Part of a small language model's weights: a variant of Muon for these matrices.
Each number is 128 + 32 x the weight over its row's rms, rounded and kept within 0 to 255. Layers, rows and columns count from 0. Numbers have three digits each. The size before them is the row's rms in percent of the matrix's.

# down: layer 3 MLP down (transposed), 256x96, rms 0.144, rows 141-150, columns 0-95
# gate: layer 3 MLP gate, 256x96, rms 0.166, rows 142-150, columns 0-95
# up: layer 3 MLP up, 256x96, rms 0.151, rows 142-150, columns 0-95
down141 100:126117101078072124141132072143160190165106146153139134179124100119117091121147138111174171112153167143134152139131134102130149163128129207165129109223163110148128176068143145193124087138073175224120126104146135105131106134099097163129084149127145132127077079145161093085156133129134157115
gate142 098:130131064119091199143092137137093134072140140120141095133177145119113128134150173153109118111133158164119114161067109169117105074179163136169095168151136077118111181104081098111137102126123080124100172147158098092147089155127151201136113049137143088116133131153141141090193205118169157135
up142 097:115063089097129084125072088153150115138173128094137091144140178100101109067098098092157079078097143111101150159083152076114135097152095144089118130100118113131175138153189149122142098102139142090111130173134127209156120116156192147104156129086132098125147162111069156113131059113069098163
down142 100:137169168101123110145092157178128098106103124139132095113130100107175140100169063120137134143158082156106100076157111060089114140101146170149149144085134167081125153142107126129106127133146184089061121130128111140125133133194111164168133121154095119130049116158202156040120137138107191075
gate143 097:144192176115130070172183142103123101161140118082112144149112134143124143164112085106133191135104117089099143154096129159169110102102152117113125113158162147188083135194181093131141144189122141085123174094209166138107161122124150094137080112152154195109116095135107063115180134119156130084
up143 094:142119168106112183050106055140135133106147157148161087139150110134149150109122146124101103071204149127104134103110139077079151191102084180181102155113156192080073131111105131103141141160139119108169160140133121125119158163105096161162132175101116121141175104090096146157131136175116053159
down143 100:115118183133101156143154057136197134156141164136089172172119106117131120080116076113138093138131115127191046151114091152140204108141113125151128144109119154105064158149088108116080108168140164146086117099135180113099193119089105159097142145170117165080165130138089095150115139135142139199
gate144 108:143078112108090137096097151167097137137120056127162117071161103088113151118059112127136172145161164150141198163143128081170163055102129117145093132144136194182116142147113175170137146159166119177108087150149139142151138184081172121177175118094109169128101148128156161139165142150141175120
up144 107:117149088180104156164088079172115117062152123142157156138110168112133140161149102076111104130120131138085140125151166163132148119202108146147081150115177129135152162098098111151086177176130081155122128147158135088121113107133098153204237111116131158184118141072171150179117148116104144096
down144 107:091107076182161187148090135094124135088137118110112087132131136169113125110136106127090136112069112159155135114152180126145143144072108118150174128144103082154172188122092141149108163057111102233164133126133157162145106132138183146088126081135151076132094186111169156122146074108095174118
gate145 110:141060184144122152068155183169129182111108145121158141150106128143165105161150148136149130116058091146149129113135130171086139164105162161143164065135099147089128108071167118173073141125108152169070164116123144049129078160159160147095092119134117079148153184074107113115177152123116119125
up145 110:172108103085103111108157168102048138146118143126127178129124104108134157137131138077070174056120133128105124082145214112109139111165109125113142107098044155131203129131126137082077107094116091124094097156110103165118103110142119154150137113129178180095137118174062156122155060115118149134
down145 103:100108136163158139131091136080091178074127096121131181097114127145165107103142152154152098127154089129170133163134058073170148132169097136081177134144134128105146174133108153118190157089119124120125141114138173085087133175153168121093128073143019118169089139137112082124122156136090175178
gate146 095:090138123154109145135126107169068074092113111064117086105115151077143129113149129135104140091177134155104095102138166109103113127149153139129074145118117189143136172102123160134158162119122094195113135057129208100089059148145166044098126142107107101156126172122155144152096147205115094121
up146 099:090096158122144073117098119144160143144106044094130090150107155144174113147104173121086137110195112070135166108111139120122065157079121138087126124176124160173136108121114117078116177107126188138166087149090114142080135130156091130099128073163061133116157146093053203126128114126102130137
down146 095:151097160134108154073099157095122099138104104147111182131096194106150123127114077091143149182073089105136102149145128167116117165137136116143123131240120090134178112091113200159131139153129154106159154148162132086149101132151105109114134175177144172081169131069123105137136118128152105220
gate147 091:095127122116115084111137103123146138119169122198140096100151113100113200081142140102083079083121109149042143109083096100083200132124111122119153177164132125136087120181110103123160159097150096143134142161130119140146080127085125109119200090134108117113185159174100162165143126176167198161
up147 094:151073166119091177191145163171108143105079106146171144138127110104079089205129150147144145142067167095158151102104111128085135122083149128106131134077166166186141159129138116082099104083146118156142145128135155135125087115158177098159174136109116125044100108161174148073145178143103091091
down147 092:103167104120153166094104194222125131171157168127127131148077142142120121151098097101117121107130136118109165113142142142160147102139113136146097115087160155106085157130101115082143126169128144096090130102172130090173221114176146049183170110117092151173139102177128146064113144181154109165
gate148 110:182141169150138143123089123101166128125108129171119150091149115118158162106147119092049123137133197091110181055083145077122140156150033089092119103145120099133114156089147093124124129123125123187141157123155163075156128189049094128130144107165104098157105154192132115117157126148157090126
up148 102:171104174121155099148111151091040067126098082114124143078147098112142144102104083118125125146083107118144161142110128077204114151125071146150139107125143149121164105149167118145072102086135111173153178053101161142112115130171162062071111096146144163155112116149130110116136059134074106132
down148 112:177152081116159138121093108070119101099143165208083117074193130210166158111104101117120167110138101118122091098112126092151133144082151098099185137139154121179142099132161074163128126058114100141108116142131110111196186133146114170126079134161103129137107077091158098089125150134147098148
gate149 087:098196115080127111144156159093110066169108145155082169104149198104093086092130114112044092079142094107082076117098123171143098121103072110087117133125153081158102162139134151125122147079099112086079170149098120129184129109121141147125116175153121128089177135169136164094160137073137125139
up149 091:209127100100135137146094171157122122100189134101164074156146147095148096138164134085196086164155112159157147124098118147182094096144146075136107140124137095176148094130233115091073124107114140090096071101157147169103116110146113097183181093089108110156127150150114092137133139108104116109
down149 086:127076088101099104128128107145163104102119123186094098088157147119130173114145112088103085087130142130188148139163110147142149075117087088100087120148086169140142130072110165156103141117047161127098121111153195147152144185145135147179137142143096209148135116188090116161175082139166128076
gate150 106:120156214097144167106131121095129154153119171137152161108085179133118130170108123126089078144154142152116112099156100141172098146124141140111101165141107146111055135099111097065142111140171095177036139112152107172113151109081078191161118074160139142147145157069123151089163137139141063103
up150 108:123107093068141111178166089088132194150092130089152158149099103143108167121107145126168176111143150108161099152143141059104121106084130099100104117127155124147146118137094136111116141088097085060081174095112140103115073143110101137041152145124196182107171097114130149147101115090179111191
down150 108:132194106135146192154124080162137072097070089092127153152179101154093143115135165135106152108076186097131152174071087147110088048149154118149134135121114088153124117112121134181150109194089164145155177123098095175119160126064125133145152136176100135135111130106132117099162101098080167106